config.yaml
num_hidden_layers: 10
hidden_size: 256
num_attention_heads: 4
num_key_value_heads: 1
head_dim: 64
intermediate_size: 768
vocab_size: 646
hidden_act: "silu"
norm: "rmsnorm"
norm_place: "pre"
norm_eps: 1e-05
positions: "rope"
rope_theta: 10000.0
rope_fraction: 1.0
qk_norm: true
attn_scale: 0.125
bias: "none"
tie_word_embeddings: false
parallel_block: false
init: "normal"
init_std_qkv: 0.0193
init_std_o: 0.00432
init_std_up: 0.0193
init_std_down: 0.00432
optimizer: "adamw"
learning_rate: 0.00207
beta1: 0.9
beta2: 0.98
weight_decay: 0.078
lr_head: 0.00504
warmup_steps: 455
schedule: "cos"
final_lr_fraction: 0.1
batch_tokens: 16384
max_seq_len: 1024
doc_mask: true
train_tokens: 141100000
max_steps: 8613
dataset: "wikipedia_en"
Each number is 500 + 50 x the weight over its row's rms, rounded and kept within 0 to 999. Layers, rows and columns count from 0. Numbers have three digits each. The size before them is the row's rms in percent of the matrix's.

# down: layer 3 MLP down (transposed), 768x256, rms 0.0193, rows 276-328, columns 0-127
# up: layer 3 MLP up, 768x256, rms 0.0177, rows 277-328, columns 0-127
down276 091:406508459509489447515462552574455490504575463398452487418549458459481518443532498503497484473426493545489435468390445617547503525470452511507501564544519610476478427610473565423504506500475455520478447478515501461557550439512390549519515490519547526517513513496502509505517472518521467488570467446439500479540439484427496585427556600535526500524556509491546471496519480598429522468495
up277 094:632463545511512438462478476489477521496497594550488609461499552533513469531559515506487488532560445488447495510530477528497533418511538601581573414448527510428499473481602578456496505489421434560364490461444450493627476468503516627556499546460562451550511415600439505443432471482523539476486495518481561444450569540454420486402496436486515515435498509491459494515514592572569500580457
down277 096:509498505634445453452491485543505488427506505506506576474516530512470406492470508571521521484454450479516401507493488499532447418460499575501489532453550488469492536572548539579485555555477459524490504528600521541524537486466370449539523496450498513443556497475455462506553512494563472620515482480481503476531559533482564533462563421582487401547594502438603565517500490449456483467450
up278 095:580451525620508484539597459477452570522543487484480635573516456479449508527520503463519496555487483414452512528522515551498587492518509500468485401552453555528500514503496470534423501474507453551320528512499431391482456575428490519548552441489499490399481497529542512421432500447425462508469537442515502474451531477383502542472511494521481580586610513543379577556525515580491507491411
down278 102:535437460579465505466542453419396555434458539494456455438543570405477556515452514533502557527489392426533448507543406454434427487455470474445482460488475425367529553568497514543410488384592593494442419365463530492536486459473566424458457462476472527408480502536449526499492448463581484462566538442530521428476576492525503403466524432422504468487457378535585565500461504456476493566548
up279 101:451455458408466481527526580518452546458545453512538403584498477609461432558468486427472408585530543559497536456531489553478449543451469501502484455577513631507455550477518455547471536519430532617484486542543517490376434544459506473456440414516545481452506358473472483597452518522502548456498494522576441522574534424544564470456457508500642441621560524547524456535464512459443522487481
down279 108:530565578474539545507547476472520480440493486523436478572498575475567554505552469512518501514535509451476475487463481467483519441560514570551385623636558524453516517539511582558457545504534549515559535446488401510496482516432519524519468521457518430455498520572450571497466468542428489430430505500492535510505548456611513501482430593523503477524525565587469522418516456575505443544554
up280 097:457487517456555508476467486507443575531523481558430423502600552477561508391595485536523516473565489407530475518477502483515453506474506506431493573502437500564477496417571482537532472537547549464445508479444442412518547514524493503478557485421547377578479450512483527469545509470448524570448579538510559390537505469473471540489466495505470582498428487562465487527562540580529526435591
down280 100:572532606544443481418473470474473565527471577457562435452509448531471486482447452421497544518567518498529486510611548587504473527493428464488538524496483514550406499536518471464586552535505500428515531476528557562492639534478551526534515513546595529562479532413483472493491496554430444509511535563611505585512478576498491489509517535423499463479574406499534465484509625478554530438559
up281 097:456480446466472511549473559625550561519537501542481448484574549422590406526498517411452544439485498462531529480509506487516509531558495422519484451563495482534470493464467555505527496560501473580548408428447463496517526607577494564519476395465550499532464440557467514501478445514475489525399544380451483565537437465471443640505557518498516532577551480499479549484532611455506524499465
down281 101:475559517452432466486447479450474580559521552509559366466574587445464553512446518415513452510457444501442451474573497501470580465520498458449413542448494496523453512577441531573510509447463520506465582447578533549563466529472517535531566542492539443558423545473545404435495527631575481446568550456487488505512488518516508431414481567453543568499530457608511500581589476566476530450447
up282 099:534513458625466479560515561518523516417528427518463475476435445484523484480474646570508435449626491327524509544546497419504492573459574586566503509531551547563465371586515586501494526431403566458502497486489375504524456507500491569549536494554590471525497501476617480549524526463486544531485487533492471486511504427527621409514484574491502503530424487466476573558494459517562428505552
down282 096:490479514519405485491449417500455611490496516419465496427460544500495540502484558494549457389542514530497462453507513554481568552473408419533502530486507440465423492442447604410481557582483486457504509487490534471486449478444493551495592397595486464470514538563477427530567522438467489520504519474457522501479461567449504439437546555408426544443519439543512424538532548470490478498477
up283 092:426554454529447471535622492549421480518422567446492488436548443474581551475505520583530534536482524460492494525488507515487462477524627572572526543483513452541504463557462564538472510526554503361608520456531457576598491481477480488503540454552487570524481550529553473364534426447517418537471455527458493483577582500518410615489489516519576503502499488538504433517444450593526540498531
down283 103:499523533514451413471504556494494438468345620520462493437481580517378470570464575474485559547426564474441503509593529511492507557402503463488479521444450521582512463505530513482468377545498503499471565432589497479522522484502501397393495564479463514562544514444444473589595457571544500477517568553521481490475464426445448472547480491473516619501585423516552532510466512482456546513557
up284 088:388520525592506510501553485525407503528440442522502513475538410356445487530486439591471464578486555443544497458534513495531514474537505503534508460395503486519498511504451436616536541462519545443524546488505352494584439432438480575551468579599462498444499490538460504456436504403507444485450527501538422567526469440474536545506608484627571507453544504554469477482545493481521475529540
down284 100:440524538428518480512528409545517541456353597551516601484493502466454565496532541442469562549526517539446560628528471503398519451545532547479500452476419414501645516458465519578511419504531457458461535537451497524560527505459555469524444515535467475506506482508522504445526508476481543452449440639519498488463501485430474446517522416478529458552433398443509417488442510459494447601554
up285 092:531458491462496495479446481514480524490508540427450488484493547498507433412518552562543501554527488590488529516495512493462559542550523507451547605510528529463422467478511577525546482539496560422533476596492504545564538473547544574546481425607543442472527428454443442546463543597461536440536441579518528566499443514497440434566491448559475471513540483434366491465528600508432444485473
down285 097:453438512466421385482462452504503451486630540445575477541465467480384399439510508540528467432443481519547494481504530501583526517449505514446541469458577511550551508458548578470532589524439514465493543454526496529518452506463451587543566472495371466520535450463423475434511530472552503595530465422404524502558538414488530544471560451578444444466498456480593410523550493468480500408402
up286 101:496551435584565506551510451481533476504511513532434600489522507470460501547464474504412472447494505438525482576527495520508530532571496487512447489612487560411557479507451535530504496511554525530525517529421568504507499565545493642428570449438435551508488537496500459452438452474523442449487569482498511438456578515488518463581445471475430482522568504434438531526579453563509474477437
down286 110:472453463629460478489478552530460491487534470503530421459506501523509465499477570538459512518384555543463486388410475608502464611433417484441580558462535466434541462533451441524547455489550484529519528415486457477487398484476418450543549506517459578467597493488493424539586479480492465473632597338431424504483441481466476440395460486499505508510465447533498510514585514491474391419482
up287 103:540466509580470521540496501509487478531449580498379599525454498485441492575508481433435543559531526407498495498518504586493415475520422522553477495412596431359569536559505509492506532438403452594402514528478454531443488464612474492509555478454482658501486627482494495426496475496491443591565447529456467507469511523446490519498555519535506540531507500486515455501496575483483440507465
down287 104:478469450541489527543497432370515467503479620472508561465561557511534434530480610614509561572533502525505545427520539469424441456525466646505518475526547456540534597418510417469534511519448576500445481545483554585426451496493590382476521521534430512506492515459558502486470532526466537482550474486524560468422498513576511489563481456541461560524441373439502512565467532529507445500436
up288 086:467565526500496474532533506507527510483545504449504495605534507504463457365557510550535486508491502438487501483524528460538499532538573427539452554444448527492471553561482455546496482481458461471600588517472438512503427520434504415496464454568481471533506476547549499574474513484413442506401610490559567521591465572469466636410507475548521504477526505552496546476484518428528520441460
down288 098:527524530513513456425522535430513363490502562489497549463584510499477480537477492503440544383437452583458455576578493392462483450416519478531464461476441448555632569584513561503472425493492551505445489484514496457527495428472528509571410570591464466519439478434449560516427461490512479445546453552603542503486566412542483533505607469529521513492499440522649554497338592473472450627553
up289 151:564554496522503476409392412479625542437489335545453422470507479516471587566538472597429532555607485439550524488437509500526506522509494439608454449651490507428556497568533527444542502535490533492492471527545479468484446530571513534552468504539508476597471501539588535600472454558533569464482444581494562445384445479461491458478469474473441494495520491556568455421482501554503561514494
down289 132:508396520495536539550477500477476518540495499471468443491529520598630495491493529520537354491471412495480574519504468532544529490503532559512515531535483578524459493567465505498519425473546411585515603550597480455470480537451362559470584462539505578539485534436532557539504534555446500474447479457522457521608515478541481410444446513510456428466511589523517446439502500559518481482567
up290 085:522486453476521455468509458505479527547453474485434447491530542532534428521479442606571506511494406452539436557499500507493478480469617534522542431383513520461462531432450537482496525523535434381470479385469516467631536500581509591454542510509567492528532446531528493472466445503539465425489510525447528537515586517546467471466441405489516430519510527586497493420525449558559506432479
down290 090:528544557550425488470423506535443494393486521539500532448549518532410443511506515472466493502420562475423529521535520528508489541510575414440472551438438484499549447495437494600507437430564424563529551474531524476508518445478475461575426517474522516532487586451488368503549493552472460593533498523487427454590559469426549515454445500510477409573603516509539585451509470465449459468404
up291 101:435501497590460562533449558465529469456354490509401554495493480538453491544502448469515555564534488524529500618514504427521431473502411442522419444466503552550431434564539489517563501417444608504464533575415470497461474509526505479353504517534430426504503564463563471481502546501573512582550456499484514472559512496530601520562504547532454530508486483519473487580501451511486458491507
down291 106:479464525458535512499467426532546566547515417434531445533451518472539518518457570479510533511546666534514510475536566506454525556502487550530602573526476469531521492399535469446525513496460602502415550494445500484542419466546568540458548524552407494530609531515468530575529511524412530500513487454496559513386551551477528427508439506526414532453483423525485536530537461565506484460463
up292 092:536514486485469513554477429494484479550489476499542523437492551525547559393492440542497533414488533562429501566429499446492530592465515453482467526525454434454487500558520556503499495544603515338542504644490559467476462443581518528486516453530437504446476568462443503527543431558586533462498571550529606461443484574578538572538441479466493491515645505463453502516517548524475487457534
down292 096:444519529484375388444452527488516568488458555441487453486481510509530504442372540491486485487455510479479457441509452470615497576463494475504537467440468514525566475600498464468526474431529479483495583459488470434505526487495429437541544500563467505600464447475520494399542489590571421469516446465491429476526471510557500566540531484507455479426513473479551558518524457469499498546521
up293 083:528532496525518508527467586521479485477467471508424545459464560559468493535537499380545581488507484608555526498564505501491499546469415484528411482477477565460522415535523502471481489501422491511479524578337524510568523476575491479479416500448520414530489461515489547624442552447452524515440467473462426524557508456482535498529518442460422555459471490529539586535471553579584447487489
down293 093:473435586578510518567554532588531481465556387523473458552567494443634472492503508519484495530522507484565490423439504520565569508548507523571505517521563507486467546533562454525439604544475522558496481531469526539489531512521406499510482517425410438528512483522536458509468523487419430509571461501410513592516493460456542481508478573606538515535503529540513489410562557576504446477475
up294 083:404390422456411524496470495510551536513561534453472445436612560500503599455527592513493507498448514489486503448516476529491510433444549569487511478528457493504527484445495459472430492540571535448443555454449576520548457487463502561580444576506552438470428540473527575487440585459437448514465554470529433496504480426524548580538561491505418604568466513539480645557528414535567460547596
down294 092:373472566464490506542514496520513536425476421501425444375550510490469538460532537388486529516527468498491542502458505537479529513494482522487433600493469522478436479543496497476497508496508487550501454483537587499563555352540461589467434515433515448500492546461500479519518488574566487536530491536462461551564405518356493558445462557576503503488592523530504492444523542556497516445402
up295 083:414442467493500438488523541499482456497493443469449379550510392505534491344531467557487515480548499540548507517503496445509555428447510464425567603489523529483563486582564527569485490484493550474592491518478519457529461525548494522540506489485547503536496494472517408517562554542461592502499547499558510685562499478497473365590408491508462481453532507510505559530516483507578536471405
down295 091:461443577502468409494427512536532561439487565448517433451477455506452449499526512529546513439488603511464534470525508509594569568477535330615484488508477521479475556489477511560512537549535477495579578547559584453546510477516447446488468485519475508538502440411478446518518593512582524502505540467436491589523519398423516457527563432568535487522580493540518406438495476444448404452472
up296 089:464518446442486562499414464468492470463470498598493462427616469448547446507453467510425532513478510535433522403508500501482541502448517486427464460483417535493518524436533449462487519464533458435517475411444620424577547387541521502493467559490406529473496385431454504438510599487483537590552517477471464426518406451485491455567506443517575520553452493545480519493540531520548492492636
down296 094:413555536442502494537498449551470464554456468529492483523545509501424498499541451410503559579532521438527486494466532501432613498553489478445417505457407500503483492557450469476552507589524438465498550500580533552597515444573502576456417535536538437496503499508574498431515578564504482557453552604444438453575426496494396559487422617597447583496514558516419432419484500513517563467580
up297 093:553515454566531510507518509499452524506444581444435622493474534463464520486417475490493581550520487376475474527520516525483494534493533487500602449403494499450435500457504458581594516544507459391473536627487443468444495487543501584518568478561498583504483639496575509426468526388452513545541432508471519504476495473437563508537480452525596596529539503524504502427494462484550558501514
down297 098:524399445582474438537563519504519518500420514448462537397506476488522482473476525602474474526513507490479522470484468481544423552489523531494515454487514475578540566480491447569559471528547532576390374495404561506459497477482464509455477519546463485552502543475483434431553514581411563485598530557543475482533530491470545431465529385448454447548467400523515513499478571543434611553494
up298 092:540535490511495527469458486460480510447526512526507512487480568480471544444458469488435536462513429514430517483444508530496550563617407521558535454515467460510561423545535545465565497520553499390465549559500553574448490519544516526522540540493449694483527617425496537539394505551625511517459480395582469446476443489540497496470553465409565436355537500488514495472445484487466527486461
down298 092:627469471548518508519514525473457480578517538456552486514509495534555536485407500541454535499465438546523504564440485444516489547542463538529618490508501548552568451576513470474521445541548482550385466513468465535452473523498393430495571567488485425554447506487537504461497508542493596525540472547513553482439490556592558529589531569544470443539415555451489567482497454570458537609490
up299 091:425503514461536476494403476501512526517575465459392490518558565419531433557419490552475502451479509440569480536510456519484459548569554422549589536386539535374544537452479614575534503609527431600529496539526518349611468564555488535528449458462547471496461359531522464441477446523533494560476509495588516508475562457513475461523614453532556502534446501478484507516520492535492458448498
down299 094:481572501488465467500472396589497495412550436511501494444531500537437463435513490496595444584429530471420557478461526552467590486515426473474518531474571462433505528525403540539464498444550473577518520385529522518575517498491503490542494491522476499547547518545487419488622514553460530564551552510391492537540473454466523550428559463427556397605601554465583424532650510496426479415418
up300 102:540631532546573534526530441487490472480520550433536566510512497602478465569471556474513541519487501518556501457479504498507443464524471531489486552484471537505568595449533484548519503571527434555545438528595661422503562480600477414428453384475436460448422533486478540412439461547512554408513411452504495550558557544452448558605423521437591507473465506396574453459496521496492517445488
down300 106:530448464555415529468479579428502444407489470500469460560560478478528426459504401577496545513511466389536443457560421493502483438484481441522483422526546485466589472548499441497491441536534547531414495473479459533481571546510463410477507427514538588542493485426468618535443500411500427429515521444481514590499516494508548607540546517602606559533496557533505520433401545494462500493526
up301 091:482484474451516486462427527501523499457498455444565496545439483562426460529518471441528444515431385632480530451553511506500601534562476438507443518526482510489480458567606503389554515433425596597522464515445507569430530540491526490530440516446600365438511480414457474639380574494478526502495440446536528515547457496453466420479529543531482424505577488472525580528522410440489490528466
down301 096:535573474499552501492527407498489459503614448450534470614464481475569547519525474539495467482532455532512496580457515458430496478539489513540553516537535503498458487472537478501531581454442550505436504603495483482486498511462495652596535481394458458431498445629511465496480485476519577477533516467435555550500572537510483497526564442537550471467455560557526458434495418571456533561531
up302 086:518402532506428548544462448533483507539433445389470562453428560437563468645568481494508505438499523426460511439483476470502344481512511527509548458523454568559497387547517556505459513528456549574533503504480480493519530520503494529498493588498667405473469432553496529419493463617586566481522443510495406547533431481570574483518457547546548469498507500492436548511479491490559484471494
down302 088:407501439412491520489416514598456501529610515454538502515519563509446561452483443488503412598489516443522452505478483499471593481543435506517581574480574566497453470524440561451485532508504467611438517456418611510478581552555569481465563445446515504537454494550438544512505552495363489539483437460463507486404524629428590505457416529564399522507512390489468509511567455522476460433449
up303 088:571514501559492485497557528546436519505470438543520450585422476481474468392501462369500492446487501507536501560507520497535494562473524516465600620419474479595553496564518412549472510504538462507461579580567477533476524489413515596573494519563525494543602461576531418627543549396440481482437555470513550476483634481467505436333428448496443487481577512554540475516544538488425534577504
down303 097:568547522503550426442487541478480507507496535478386550477393446502539442516487526519460414463519432480526403440528472463498433516523549474526536369574495453548466551536581524501507475517474549529537473467477480485459542512463485495501552585465527484492454444531510546481477482434485563460466475526539490509534565429556642399488515516396496524465495604417549475543447497397489533472521
up304 089:533509338539515486427472545513489531437505514553430360446444443477475489380418514470471506465532505587528506441529493428489451534501528491531502538472564417490475473515448417444539519448488535386514420553497409570464572534452535562510464491525520542482558502513505512637563559545464395497528440404494514540456575512459505568521531432427471482524445518429468476482472480464539504428507
down304 090:564431603527556475519507444486515534544556505544515536463464483532549362559457491487440312428504448546496498423441496494593570515511538438459508548572522513523505506459536505553533549513516491510598495488496460438458435455467415563426622586490539406561459424544538453416506519517500520502483515562437505536565439466449583468491475559461495574569467581514486486484515577464539464449448
up305 086:495572551456500531557445485573566621440512502538530521602456509459527575503386574498503531603454543484523520466494499532492539526494499478566555604543508474521496499535523550458508500465497498457522567526452504533525582542551524508566539443464605588489484542519593483527444447424561406607455522344601523520552480533440460453504454472498496533468549506525455473473530455568519516432485
down305 093:495499448521517458556449510482422467530516468492402512449512560517493459458514515560544510524523560561421462474412533558475548566446434482535495478447495477484498533623494536543465431565572531505519477527611579535515553425475374479503479538431466466530447546588493510461492516529524568438569527469455524565540511413586479435441529558484605509531526560553567456470490486489348550619531
up306 094:434523470555539489569590492492525533491519527396467515604448404437445429503508564564530518539493497470554505503499515521487536509581500513577540668436503567530449516617554520545428516511530535477457533546539390498528452434416491506508528393550512469420429445526472473436513417447449439501480543507549562542492501520398429526499491516581519515452487509357508600498479514553526511419470
down306 102:512469419514417421481549465523475503435535656504528520500443509439434493466535487582506539521459431505493406622521494509455444539504496479526541393473563443476590524496552528549505441498481530431530468426488520481537448481540477383491503408503429597513470389474393520526500481378446499454611547451460525542474538461551471506489605487495540517499463446493641450490420526463491467588569
up307 091:624449461512579506510506503534562576478496495482465519478401500488534513426522427368472494532426521525519495533469497422507580590477524556455608483459485470434590487461613511465433511504593506438407569467462495366507472563495541607520498525473543494503472396580444557531460513519528433434488512533486562453454556517515542447435516401539508506514560522433410440463451556445529509443499
down307 090:494522496527524400494495476491478451462530548470528565552557456516538405520414402466505448472546404530526496516430494511516483528550515441473494450487501552475459442492544572519411517514459516526534484490482496581507561518438370531505519484428573461536467517528461596362488483482570503559516422500487469482563592489545578581436541496579450470457541470449605454472485561399471499535460
up308 092:453383483478527493513619536491516559552556558415521490582497447498518523519608488544509460552389471509468443500488492426493503474468506479454484545488477428455459621365489463442522501539502493469443495463469543555497507492524496461535467558447532389492473602532440522533479519581567427433532584544490518614486471492459469500484572542524482482411480516470566644506448455381548483475440
down308 088:477523489462554543544492554458448470409517607481541444441572487475448494427542459521501565398529507468446532585521500451460418438551533470516514487513485506431539516511536472472522400442455608491516474557456541472502543527585495528473460453410521523483499450295428534489383458499550460469489536582586525441469528478465579513477499383509488446414431542563548542456444545548556512643460
up309 093:475433501441453473554418546550514531525531555514495529500479536370444438496441494411504528505495491503499477455479492527534494505557414523529545534513550470526521555505521546506534520516529586627479448590563529609527492437584491475499472496428548616495435543509433531555525442461508549599593514461495494445514461495412460347519506537455485541439410497438517587506496552465438502579552
down309 099:486556435471505490498477413612551579551529460504504506567521463482476536451573548453548577582576566514495529486414557521456508552529419594527624414491541582468454527503471424513558571478513545448511471510418502541459520530562459503458523503456519486468474508511559441517626554495510616433521530480409480535454447517498511464519494602414595494478450510416463457500611425581435505553529
up310 098:455463537477534469465477446487554466443574611451383473492522582534422436493461524443501498475531478436510495501496477530509478422559442553578548523495490539457409464502518479456476507516463502602380560473491421504492590559359518573506493471571484532514519424490543563547424478427436447509533410477538486501504546498513468506460558435502420498450413507483466370513489472465433509528555
down310 099:587450582573566559461580397520505502463593393502534534453527443501460466539514512456505437637495399515512483525496483573440408524515419544436566526562510510414456525436501580510507551576434470534452411527464501548499419452456434514462548501480490488537488536588504532520540519482528523629470503481462542533513496588491533559466530558448573468573570598444521537566565528489477540365358
up311 088:481467518440519470464377508529500514509539487400511473503508479391588431560444412464474469470430511446553481523469491430504473442495542478513545564546530477448628486430551463535470501480516565556576454522424489541551545514508510641486506550371521505544456506562501480390447495476419436502563479566482521575562505483535535552479476489651391537512499504572470487467549538452530514421502
down311 092:356482383437565473433471463548477493440610482442547476514488483470487433547485498479547425578532523525477508604461528551491537537514465476396535494452459491476440461513424543545556489472488507529565516559504515507567531481537474563539480497527509461515554458567440548477599506482541597447503530473480498478476534494391542417464513445441361482518471493568567508500556419449425512419438
up312 116:459428587397370502468429484505377470468534509504526495528561541557473485536484485500494463481611535503515534527481496476520445515465474582436462525574458589552493428502565470525566547587476551568534490449527481497444525536529510438511499440528549602437574374428484529568420470485572521477453478541496472505548508456522504493476435562452532412568611517579398433475478525431412508462442
down312 114:525599641479533461443478428468487501504497504497557481536428457503536549510506476410443558481542453531471435543565483453481506581473411543532550494529572556557519427462416546516555584521556509493492572549525535497436478492416507496549490491535529494545477501593500439490497615515504471529517482463524494498489536530512466541520509539601560527491480574499436521557583466572489462439488
up313 102:555532520473455561540486574528584542571633623402481609463517531524534450500476528394459529395401481518489529518503457534517535470444482464467543536608460534493572446498542580466474492493525468629421544487517542422482559520459511501449479419455513553513475437519482465421513470473509518472467521502500554471562482491499497679493429546476510499512469508532537492471495549448482510490546
down313 108:483528459488434460436502568509461448508557455418425454502546526413568466463431410531511499543575470393469360516514450511509448540450519521478512535523596488460425533598525541462439486455483524432437465522498528508522534486539501445485562506532486527516443457446480549483510499493615544429600549438431480455452532585518506550470510561436562533472573515579530564592575474457461559492487
up314 092:485531459404593454420462526473510539485538551479491423534590499533538544451494490512510443482439426523552462494508490434496504559540509469504581549458552443478506556534521511481467472492528473461590577468554542562510482607457510494482441558445549611640519593420583464574443547592574458507442487499570488516549443575578443504417522441464527381417452499531575463405523434547464485460494
down314 095:643470430467468544430446558503456431468391433527515463553529436573453485503515594540513485495531528503399598554448537433452454555481460511538525565491528584411532480507471554562443371491543444547481602543597426484536503497473539475620417557548497440548517529466532491597493430467559583548472493668484535479497515487516456512556552411547555432552543487497542475452488539483462494551550
up315 101:455472486497522541456412631473504496452565421595566395484554452541613473433496523520513538518567539399485424524501493510500435549451420501443435568480438508479525522431473519509518504548555573470486418489522535460408514462592480485478470420574412379488478499517434539608486495459571548502530517543529470454597513483460503467575433572532482470509387489467461491565510487447373509545590
down315 107:352555608498515524484460440407512506538514539435535428559451443532434451486456492467518530499547497518523538477501519534527557518468450471578539503541506471458523438432528510430577605562430546482479510467474436459457580443491507600459531510539565467558544554433463464446561609557471477434509497491493513588481468549494519494465404574470502492423520445424448484522528548488519506406426
up316 090:473553502445413449444503482465461533514427628478521473606522498423478456460496528510579470608473586463520469501525509485526406471541501570541438552508491479557481489524520463594482522500447492483545440522455428643544404487525505553402480441503428481584455474571573493412477436534493471519462494544467485460617469568443483585473487538548502543472537498518480424470463524561449508493508
down316 097:486472538559490540413500476408526478480453529469493484492525523533442443581502531490501588525526502551462445523591539473438440453422434557519485498488493511523516544501602500515493462611520566454501558490475454512496486502532596427459549573573461391559524496492440602586525374434459540436466439517506535575433602493467519435553506558498516542564500387502579497509476487485437463593576
up317 083:462518575492458534542500478537497591458348429481483516496470481481459563465525522400494637461468423552524545475507515477526492469561421453521507571494508517584521532451507488533461544487554442550540471388515516433546495560562518472504485454550580443507499444409562541441421523411460569520445420460503473537550588476466558483508565615562505431602514501430532446558538558518506568455387
down317 087:503515510442501410518424495425553491436599497484539496567510530498491480551507458543474504581464475389510498439540523492477605461506508369495453453441497470565487473439502563503431521494409543531438566451514546550591496460537562457473484508476470463477511488521551458554447527563417539475498597440457478637484479503464462497492609557548511574476540420605584437514499557440483424468510
up318 124:487474445489563518470527454482411494494528526421528371448461563502435473394448421445455491490449455545562480460515498418498610503509515445517560539471494525484508503408551471480546479412386484435434536527425504475454428550589528527505539527459483502548500441491384492486553468373445458592440549511514469557559492469530490481621523468595555525455536510490459505503502515559469510576495
down318 107:507507556441470491535488475548506571459547570508444520504458458467516487426513396470470534483536591561527512471522468577548519519582536475451481447448420464573420504467468477531505503493488414393545545525417519533557525472504427520568485514425529495458513573447444387441480470501558522372551499521464433485538543454448483479564594436570528455462531574544457516534556578443470524468510
up319 084:438550578547358509500446506516494501527550430532469405440473420533505589550492505468536475471504611476477496501470473488508495555560457463527447410517411449517507370546480497549461510483520555548463519514506513457433544534443509483507519484503407457428519494519453505511517466500570509432464451426513448451434455464554557592509530592507477497488549492445473531508469490393310429573535
down319 094:351551504465606588506458403416496543528453543567501430554508574529509591567476530404504502571508496462479471493568519481517477424488464485446569447519508494467473380505481547453495469517481506433481555487454456444480470514430558514482541508498524496500499497586502530415537434462584391492427369492476493518484474539554466522589441524520454530436537510431488518516502509583535439520495
up320 090:508552449491462520535565481537462449474436489505389490448486471486554437424524421487558569620561502464491510418550505583504465528494520459459510526466477497411463557424535535475517528528407526503532486430564473463505525464541493427633517516565472476609529424470514492599510580461448450512492405560494468509533463482482485390496483495495600486556424502529501520483485511489557467494533
down320 098:488563615519477466511546498551555509510469531524526553504623496445440493536517481495545566477584474535460583417501519449477568414455520482469451507519410542545470593441432490506518522584444535515488486484440536567528526481469508600456403474455497502468529596499546459494511627556467559522500551534507495481541503482436471503428484490530494547487549467577468439406427554417459505528496
up321 148:520450499462550502450557554378413419511514438514640534549482502508525495569566483505511490509410572506491440503500486578464524505529534572538468470453498526461491553535491428488484500535475513413478483538449588450438449477474500494489452473529493552425461470508478421455551425391498378558513515490503499558479528508539463575534518430426537557542485505634487507521486428595444492417558
down321 116:457558524504495477588533524528493426544453542486378541473380542508459515419495511558486463548510485535576560447462536520513393576540476607494470562483485563491542548424468509473577510502496510576443405458486523412603556423503407463521394481448527581572611435543378477520528432482516502457567503585496486470579459476502430496478443481506540437534448547517474584527539536547434494471455
up322 086:473475490420423512520384427482518511486428462518517357534485500508504552441478529588485546513516560398452509445458508477499432549485476456620414523498489517527506401604491527500475512520550557391544428573437544525466437514524527492435482468497474510468442553416595487510469503526567517620494437433593481425491459489508525496539536510475525515498533479468389429503457425545400493497517
down322 091:454484568480542585543440467520501486534479527487423439491439551605476482519535582435511476603542541543450496508521532533532596568511402514535541555515425485545539436556460455475484514570542496555483576518555553492559470401514538546480516514487541486594552532606446427526492533571450501491511506555455530585556427474560483486553496540588460560610564473484529444394567533556387489471536
up323 083:467533524452388499515496527491454583458465482582541424456526510454559541433468530476538517449472545472554525574502491412512521528571495530577475571475547445574438510518534568551464516535522432441399511556515490433523439546506515501422500442459457488510480458584534507423608459374486480576450602389515524381481563454415478542458534482431447544556558506446463553556453535546552462533478
down323 094:491484523517505544498499433491480501515505472569376513492466593520501475506509466459434451568414466430453439503505611411503532505445531428531478442447544438510488491597554458559410503499557485542505450379568560479553489433506498395461516555565552484468523512542525470548530454544509437505477570515478415583497434443546492460488530470420489536455617477478608456464517524509514465565552
up324 089:600500518543548455441572447451449464460550510525571533521479593506535544602493504415495488396519476459481493574530477463536469556489534508554458473528403607469569607436489483473517496467529388550549577485518585491514434522511487532547428648393477592545476495473516446575487491477559551518434563537503510390440517528510503450388488450436471423484516496498542582469522449595495507517456
down324 100:547532468557519510497506590523463579502406431471417497561599426483568537462474495594449443519505415454475522461467440455476465491521461538497512509471560500402469497586497466529504460446590499599545499433534478463504570512522423395499439546516528536401472524498528515585503421464464521468485506570466502489466478537579502506490546449538516483537446567526443623454496532448486453544625
up325 092:528455408565500436525531477500429489559463520393475559539436425571461444405543426568473465500547411527535503587531498526499495495505483505432496436414496510531459527431473512523602518447512485528439446509459450399493485479485514555374577399607552491451498529496537526479481529476466542476524527469471609580586594420467491440503441504460469537480499504493489506518520476463488541470513
down325 102:542458531594384433468470425540517587539560578408573534466427433529526557516431490585463516428476524480521454488575469543557428527469469434556550513528532452544497508403509432538520579506468583524471522511455554452455469528451477501489569496534465495563499426499532364464589533520535571525593551465470482527542553502468537438483527488454502515567497346510483559538568438474507437438430
up326 095:497528522540466532502560411485509550537338401556431475518450392432550518568468470452492532524533587457606509592487528394498491461540469550551530508457542512578540449584557494551470531565524524450579425511505414507498501468588507518443561498510527448499509466559554444478531468486529481508433331513425437523566557449468579525462478578584466491540553498505499352497519547468434505516462
down326 100:465483497461498483507486383437507576510462561456552543523449541549429433530442567505518470523560505475461525478519481526449526497492518400505600479569529439581551482402520590513474527567415511476512602494455525538536486565471541449480543461512479493602597458565510509491530572455424537426451448384553528510453522530496515327537502557467405573527434419493535464564498426483447419519480
up327 088:520518423472459518557538548475494501447499529490575483513542509508615468472521523427480504461540495464461488517461489406489498520403404521478505557601586467529513585388403474471443480557600469502387475505441508461428512469613491536500492412521411490576443527521508522451470519462494495458501569599436541531541512548513485564534472508506364497601444503514455532533531589445422503452547
down327 097:443523499458440487470484500392502567504555528393539468493476420483465524573485526536495492423518420523571466478560491489472464480572549443500447517488476497535451480503538544436522567582366524480496488516415502476550423512471536602478529526529468477484511527439475483472444543501547492473511583386543435517491460540496492494436468597397441541405517466616468523567595529435567541429373
up328 091:509395402559556463556576458442590480450378476496445524532575556549508502514601528530533452500487510484483446535490515518439501466471462644546411412521503593416460530517493467426526501539493507468498549465505632555460490469544499487499562443565553522454488579465506495553411566418533527522516570478510503495506625482576491420522505387498519544605453500482551511581538415528555488554499
down328 101:483547538561396535553529509480525385427456468481414511433565524487436465443479565545446580435444554495492521424445504511466504528436492536539461589574462526490614470550561505491486523549498594594503447456533536448479467447497426430568465490488467514535491532467516419520484501591470492455575498500532521463547438481598464576457433512571487486501469521479506545476450505620495489454488